Weights of a small transformer language model: rotary positions, 243M tokens.
Each number is 128 + 24 x the weight over its row's rms, rounded and kept within 0 to 255. Layers, rows and columns count from 0. Numbers have three digits each. The size before them is the row's rms in percent of the matrix's.

# layer 8 MLP down (transposed), 768x192, rms 0.0643, rows 543-608, columns 144-191
107:148147148141103084144111097083160120137124154154169148065132144135157089136119139157136153144079135099126070098156113131097138089089131113086150
099:095171110147124111120130135116117105127108155156121124139116078135153107149114114119159118131153139090177145121129117132141165130128077130113134
095:137116058111117138113117102143129108112190077120120155137149112102149123098111152156139130128152106151135101137088191121137145106082105136167163
094:118095116143127137107120135100117119100106170127050117114115194150122111157124129099122116101166166118132106152163157170114158156118125085122122
113:198127111133156153152147132089126124097096123109142133086129089146119126121150121109173118142110146143096130151143129113116114144155141120144115
089:108094113113117142138141147105112099158140108116129151214152092131165120136126113071138113102099109142143112111096136095114132149112125095137150
088:138150132109103096155124141084144112109148168159132161151161151141142119149167177123156112126140145112146110140135168144154128162149109139134117
108:114150116094119147157130174151149119120095120140128162190115135125113104153071145108131112151127087130115086147091141152129137126151129136133106
088:111111130190128135105127124127119100110125108129150171073112169146081072155128145154142124148148171124150102132124149109117133103115149123178119
102:164082100139147154128130179161154102132121146124126140096140097113152110134129113113095176122110136133132141111137087121069114129141111150107127
105:133107137102108114126122092152105168127132104126136105118092120133134108159121116108140147084108105105106117127168143148114131115125095094133147
095:106128129080149116103172186146165074174130131129120155092158114116108137092147168129150116164075123113109135177103148187140133129170140130101107
091:098129173144091139107126121122145160122108122163163101136123145123143112142135139122092137159136113148096076119073115147098112134151087129083081
111:150104099107109117146167104132148100113140117079094074105206129162093160116123167140159162147110119136119122148125127121129150160121156121084163
088:149146076120168124149117137103159133140133129147109148142101101152112148137129128087153096127090148140135098093163124113140108131129116126143134
101:131125087152151128077133119117132108080136120095151139139114142085120115127123103113100118142135118135149154154142134108132128127139110145105104
117:157098090125103085130151091134137097146094095088101166182160148140109148143123112112107101094129148093149144124115113123084149150095142143152143
102:141106143135155163138110153163149174122089153129103133119133102110135160133120130156129146114159141121124120108139163113127133155121087166141106
093:141079155118102185123138111116135121112142151142139134151119119093117125120095087103141086131122193125089144136145133118153147141147104143171119
102:137136145135097120139143115131124153127096154160123114108118141097069137124115145139159170095156150108117113126132099095118131115106102111086115
097:122198154127110141126130139128141106126107100102108122136112127147093116117121132094133152121112123104101143138097159172113154100129142143097144
119:110126105125138120134109140150130097113136105141178111119118079127155115130189129133130158143104142139130145152090125090111137105088127124124097
104:126132135143076139132115084138121128132150117133116102161118135093108132120123131147102146128125113113153148099097126095147166106121155164088129
089:106134138116092161083146099126118157092149144135120095147158151106125157128142103127124129140086104146127124143084145160107160113134090121113105
099:142103103154102114133105109138134109100115126096105137077097100160137128132101159158086120106163116154074164087124159166131096150146127123148130
104:152156153117118116112094204130168111113105106149131118111144105122156062120143153110151134127129126100116125102133136159129167082111152108123096
091:087115138131117132159147116101073128072135106125108126145137156108140163121124096080133054123159109129113137135098098149105149114151136148137139
094:097136118112148115105143116102099116088129133127114143141148117134131170107121140109095162137117132101075117127131133104084096180129153146149099
154:127104151189119173083157117183102129147120108126109140156119102127144137120124136114115099130152144130168148128122156078152102129176158161180126
097:122158117111087143119164076131109119127106132101118143143138101120133157133121132142187118169110111113151143098152175171131167145153147102132129
096:140143173122168167100115145124145194133161135105123116158117126107069121108098143131133107142133129137133101127097109121152149139114094123134126
101:137086124144130127099132121152076125116123121114134142174164092095151137127101100163101142111127102110108139095125167113144141092178105131116115
093:139140120157142150174140097138109141150118123169123157099115150121143195106116126142109111131132112118131121142114128170098128103120139134128126
086:124156144143155124136121121113136106149099092083097092137117109093141135141132153149140148132168108123147119163136145109105116100101119156145113
096:140176097131136143143125093123125120152165153123097123133112111139191123090111124153163130130138132152132112113104093151144108124161110154109131
099:118143122139136135094099131135156143125120129092194151135129137145153146138091095137112100112133109097083121154143118159124107109106094118092148
094:096103162131121134095135138136113101107103071161117144115150117093137130094127086115121085146102126131120181103153138114134134140122119148114092
105:117093120113103135160121140149126142145110130173079108151145147126153147125151160133088111143126127113187126156123085094141156130113127134117152
090:132117132127103141138116128168122121125074149096094124185108134099089156161095128104099040165162144121124109100130113149107087110099119111111155
100:083129158141151115128134119096112139129142121095158146125164102162126142132097145141097148151118105118118168124119132142108149126117067144169131
104:117110112147103122131133093111132149104120138110122196091135105125091112141083164137129130117129088158097116163098182156086137135167135109122183
104:109125132083125137106117146123097127179128142161171131152116133138118131120119138124143148132128092090136099150142105158127122097146120121124117
099:124140145120156028090153129122169118102139123118124079122149128153142168118082143128118129124112118141138138134167117103121129126153144153113124
091:088126103141106125138128126123166075137144090143120139119093142172114121134145126145193139075127116106132154109161168139114130118124130133097110
102:130166122105153151122118081102111052132075138096138125118139147127106125113108136160126143086152145124105134141134144102114109144138140127112156
106:102164128098146140144101113138142136125164109138119150119142070118167177150114087156111147153117076118148128110127159152148129126165118123132102
097:139168098186179105111153170106130148118094132144098155116107151151128114129129110161147134121144097096132121149101101119104103145088108115130137
093:099116141104130143136152106140084163127137127135185145158166139109109133132143119141146094111145090100126108088117091116139129087094080108102150
092:143121125128154125094122136120116111147140153106147092140123131115148104138092119151102105129130135113077158138137182128100135129107153133160133
094:098134153126121145095091129085081149125133147121127111143104140109072175122143142165117144101131129136163136103157109148104120142112120132157142
090:111175134141112149162127130099127119126103140162144131140113151126123098162153135122144126126165161106126135105129109151141096103121137130160103
104:133165149134086139094124167124092136129092143138155136125136126099117091137122126158107203141134138125138163134108157124111136133156133142129115
083:098092109124094128120133119112118099123143155118118112124135134076138139103112121111091112087163144148141114069092142106158123147149197124128097
096:088122137113104187121160102118128139110176135097162143157082099114165132133116111153126148122166139090112145154169131128114121150141108131137138
093:128122165115146136144142167068090110137114074090115119100100145102138150112157128126139099166093173200138103132104126096128103121136125099133120
097:168099140152096137080141143118129110128157105060131131138113091118073115122148113115137083137187162124127128114135120127135115108145196108192100
097:112117126120088155106178132107101131145132104142117157113151094164174154085095166094112115119078134108139159113104142130109113117093126110088128
097:138144114128115135156157132121132161138129175098121125134099135132133130170124103123143141110123119122114122143104128115078161107154123120150133
106:124129143072139166115133095142099183104137106162085142118114124136130126100146148150102143164096089126130121125132175150176118169081141136162128
113:121098103143167131079099104112125148108156169089156146122141120131145144154167130119115109122144135167133179158104133142135097159140084148117112
099:125132139117086120094086146105120075110101151138153111106106142148144105134124154142093111171107102120130116138144155133133137098137086124117140
099:115124133088118104150087107131149117113102130114096128151106144131137100109109061143163121146150119092136117127169140116116113108128086095084101
131:181133112125111114138115156140149121118123177125143124078117082131111113129102147122127055131148139165096121135158157123124114151190112132138140
088:097108114117113131120130143120176164107136114115091106159121126123066162103141159132135090162132140136177135097162104076136118106141115121171130
099:149124121117094138146150142120144154110159115169126132099133140131155139125120114136161124086116115128086120159118074143117119115127100152164116
105:125137103157136151157125153127131170144117133107148138114118037141144133138137141111154128156146128116086109113145117129090113123163124175141138
# layer 8 MLP up, 768x192, rms 0.0686, rows 544-609, columns 144-191
094:171115113114175111110130170159096109102105101154120091119176131118123100129150120150120115130150187107172097156138091133119142155120129170176082
095:090153151130107132143143185091138128105114105151129127129111085126123075190160142167121101149124127115117122153121068156142163164148112101123142
102:114157138099141126170117112127138135119119089134133151141110167123109106104146121173160122154178136191103098147150116124128111116160132104133120
105:169142164157101147128168117135103133151129143164168176118107119115141107128148159128111149112093120136079118129156135133115115136139167150105148
092:170166169164138131151121148136084137139100119152136138111162141133110084154139141152148120120161158130117147141150118157123137146138112133137099
089:139113123149145137086122108126068111127098101111153148154137125140121141106147138139123110134121105160129123122137081078135107096128133078151107
102:155108149182118146152124149164119103128098141111132105142184112135119129141124135133143157116165159152106137152138122129154111162131095110156146
085:108144160108109131103173130159117160142144125133102116188147131105137144139110128127137101125090088141141184191119131122137112128155110159135116
101:179158137127133092129117150167118097135106194138132134126135143090114125127111117131184147092127123178135145148125146107186164156124171126140122
101:124121181153105122129108137158124100111116156147111122165135112167185114112125134144112092143133095108131152157156137091132095152096153135078136
097:145102116108150108155113129162123138127104126127093139136126089136166125151111112156118128142148195118099125111135139134094115140107077136130156
098:133195131130154116118124124119126148150141080152116174084178144138107135123131137123159122105149128103173114127141111135158107130123195133131117
102:171171092144149139150125136152111169109128118161104175127121167118125120158136101131139093106121160135153137145104114089152112146187151137132150
105:106122110108116164148151156101160150115110097109118107109147146139200152130136150097118178089095123113165156161099120121130101137113122114125137
098:123141143103058090132108145195105143152158126135103098128122128164128172146150132079185131119130136121117146106139105101122133126153152077143161
112:150154122140116149087138117136096152130156144161161126140122154120128131111101086170098167149083133147115162098134167150172120120119158131146150
097:155119157148134097134139156154153123118130125144123141122103154144162101135127126139162206175087089108144120073148053128126171137152151092131157
097:160127119126147100132135151104164146140134095132130150125134116159156127133167145144107160151143107119156130138112119136133121116118131095114117
097:130102149144066117154131142108136118149119153150115126131144119142124088152153153126180150146123130137100148104128149121089117132122152122124136
100:115089117154106156131157090105100194155164120105147149102140118106150135116109121149177080097164123120150136135130107113125110153129146115113148
110:108167157120138116144147122137135121128148142126161138157157123095140092164148118128124103159108186153119119153130115135140144150154131131179102
099:113117143127119112118140091127096178132158149136182125164167121107157121153154136127143139167075121158130087138131111099147164138130127142111084
091:146110198099131083153095161146147109165150105119133172125109160127125097133118176105114163121109123140173130087159105138150142130138108111106157
097:147150119136151111159183145126084182096138092110087114146160128079145112136105091128157140149104157180169092162137123111102124137137125136093125
101:149143087113125144120116091137103172121118122134137116136137130116159125144090137134144176151099152135134140129094095132107116188109152120157118
097:153142128148103107103101114138102153113118145104147148119128177105118094155137105107130110122128157148156112131158103101129141157129130124078107
098:126129139111155121134144162143122151121091110144113172125125134108190097117132146078113108107130130176121091124155129151154077189108161109151087
119:141103117108116141098107139127112131129137134156141123136149122129130141147076114159150107099123169115163147125118138090129137110125149108130182
093:119086100126151108118137121114152151178128103146129148130106130175140105123128138124110135137112164148135107075142108077090093139116119139122146
099:150110135147116122164162118111138109138137097148141144138102097136157096168128103152119094128149141157117106098114166059137155139104209148142095
102:130123125176096124098144118119150152107129178133150137124118130136167141147136124158122105125076089121126121084131094095111109133149148117099118
094:150141144093110092110124184129147153104078116106131094144142130145122085107145144099127132133135135112116126092126130114153146131160135119125125
092:131085120124101127145150171120138152165134168106137143158089119125117150175107127132136150134157146099111154084112121135161103146109133152093108
096:119123106118113140104088152155152122138130115134178136094132143140110104151112182132138145113116117110113138151157149086152127131142132117101107
096:129124116144064157144103170195163137123113126150133136145171135135118122130116081115170167134130120108160121131135157120126141169106098116142066
098:117153137114095137104132130116112164144112126114126154146141142159121090128147128114154158127141173126171110138099122114140122159126126083120129
103:153160151203131093095099116151119149139164167115122189111123119146138112128109171159139137145151129086079143106135168131110140140137153127135146
097:132165123153125142127155139153165215108133118140094156131143150150166107120105140129130088144109123150120155097151123082130146123094179123143130
099:132123103089122121148155096142108137121119134160107107120086129112139063159115132153161146115143115181110153137142103090092116146150101106128136
101:136135155133158157174135152142127127153110097129146126140135128094152144104064117176191138072142115167169156142121107140144137132136084143141102
104:150140148160178100158131091139103134112137149144125164108105150156123101117147078193125123131124142135125176101121152103104133109121139103132123
101:179151176166126123188125183132108136131151176123110178099171103110148088137136155102101122075069147118141132133113093111146143129091100066104086
094:134100145120164107068150145200118130119110129167115115116140096115147126114115132120109128136120199160130131147148104145099149125120123120126117
096:098124162217158138118119173146097174141122113147155135132113127109131153164151124128151147086097102124135145139122128151125131170144104161138119
100:145129161184133134111141111120080137119144140132127121113099130140155073107181136142137140095150133104126101160128141092132124170117141130124189
090:086144129165151115137112127152179157131074139142133151140110148136118105183150097132139131157113155153147144099113162125102077157122118152093128
096:178082133125095102122108121125137108134129168092149097112139133100152084158129136100134151164125117171127085157088172128119084149146153144155142
097:116109152115128135142143150165173081102096127158125133122173093138120151126107150095123139139161130155172107132132128100145144132134109078127090
101:114100095116143102102119120160147152143133129118108164134126052139130097124116126138177108121068123143151159107135104125145095128099109166087141
092:155148120127110114120131127109164129079102126099130132135154112127159121111117145142181143156126105155134137108160155131144131134140122113123118
106:146116166149110116119122120131115104167141124118166163171131132137157138110091169117106130110136154120138130104118148149138143187100111136143127
087:159138154093150171151107135117155164112127156141149121107105141187128109161133104112151155177154180135134152143132136130106115129069122131088105
101:143094126143123107119127118149139170130130144157123184152159138134117107144107120106172104156107107119184149094125101103126057146118117144160087
089:126131121159139178161087099115131142145137160129125171164104154131125130125108127104126142100119110108096160109088118074113133118115157119128108
095:152108147119132107119123108130112151161091113158082100139147130118179127139120101158122149132106129128182135165131175135139106158168158168137182
095:118155118119127157115121106149118132101081096130159070135163140079120141144130112149159153152141128143153184104140141104167181120173135174171104
099:153151125112127104120161129106117118113100090146130110166105129123111144088069133106102132136175153144105091114130093151153094150142135135132118
105:142058135163104112162116132166127119111113147127114108182124100148149122150114143132138130117140129101119122120118103117138068155151135128097137
111:170116113140127123116166115131110120139162154133098127129142071129139127138103133125146160155106112107116150124113126117104106142168135137156158
100:164142128178109161112139130120144147126067144138147118129131137125166110092123132174110132149119115159113111133136085122145132132142124079147123
102:146134109118133103129118122115098145184117112165104156133099080137148122123116172135150136116092079129122111117107150069127127166091127119099136
129:177131145142114108129112123137121126148139146168125140140139084147114128096090156119139119129145103146091113123147102137155084144142137132166136
091:151138109129170146096127158133098096132109139115156118116137081138152154131149124125141127080114118172099104150116132124151093138142114142107105
098:136127120126149172115140123115115146127125092128140107170126136113149135129118142164119170091152132144157123130121127138097108189168162117099145
096:171142084108112133113111116113126126106173111112114170129153157156149123157143116139169101092123119134194139131126113072112115166135145096147090
104:132131127176156123153149198120135100125108122144102151116129128144140135078139143146155156144122156094130102114109133069177149137122134127117121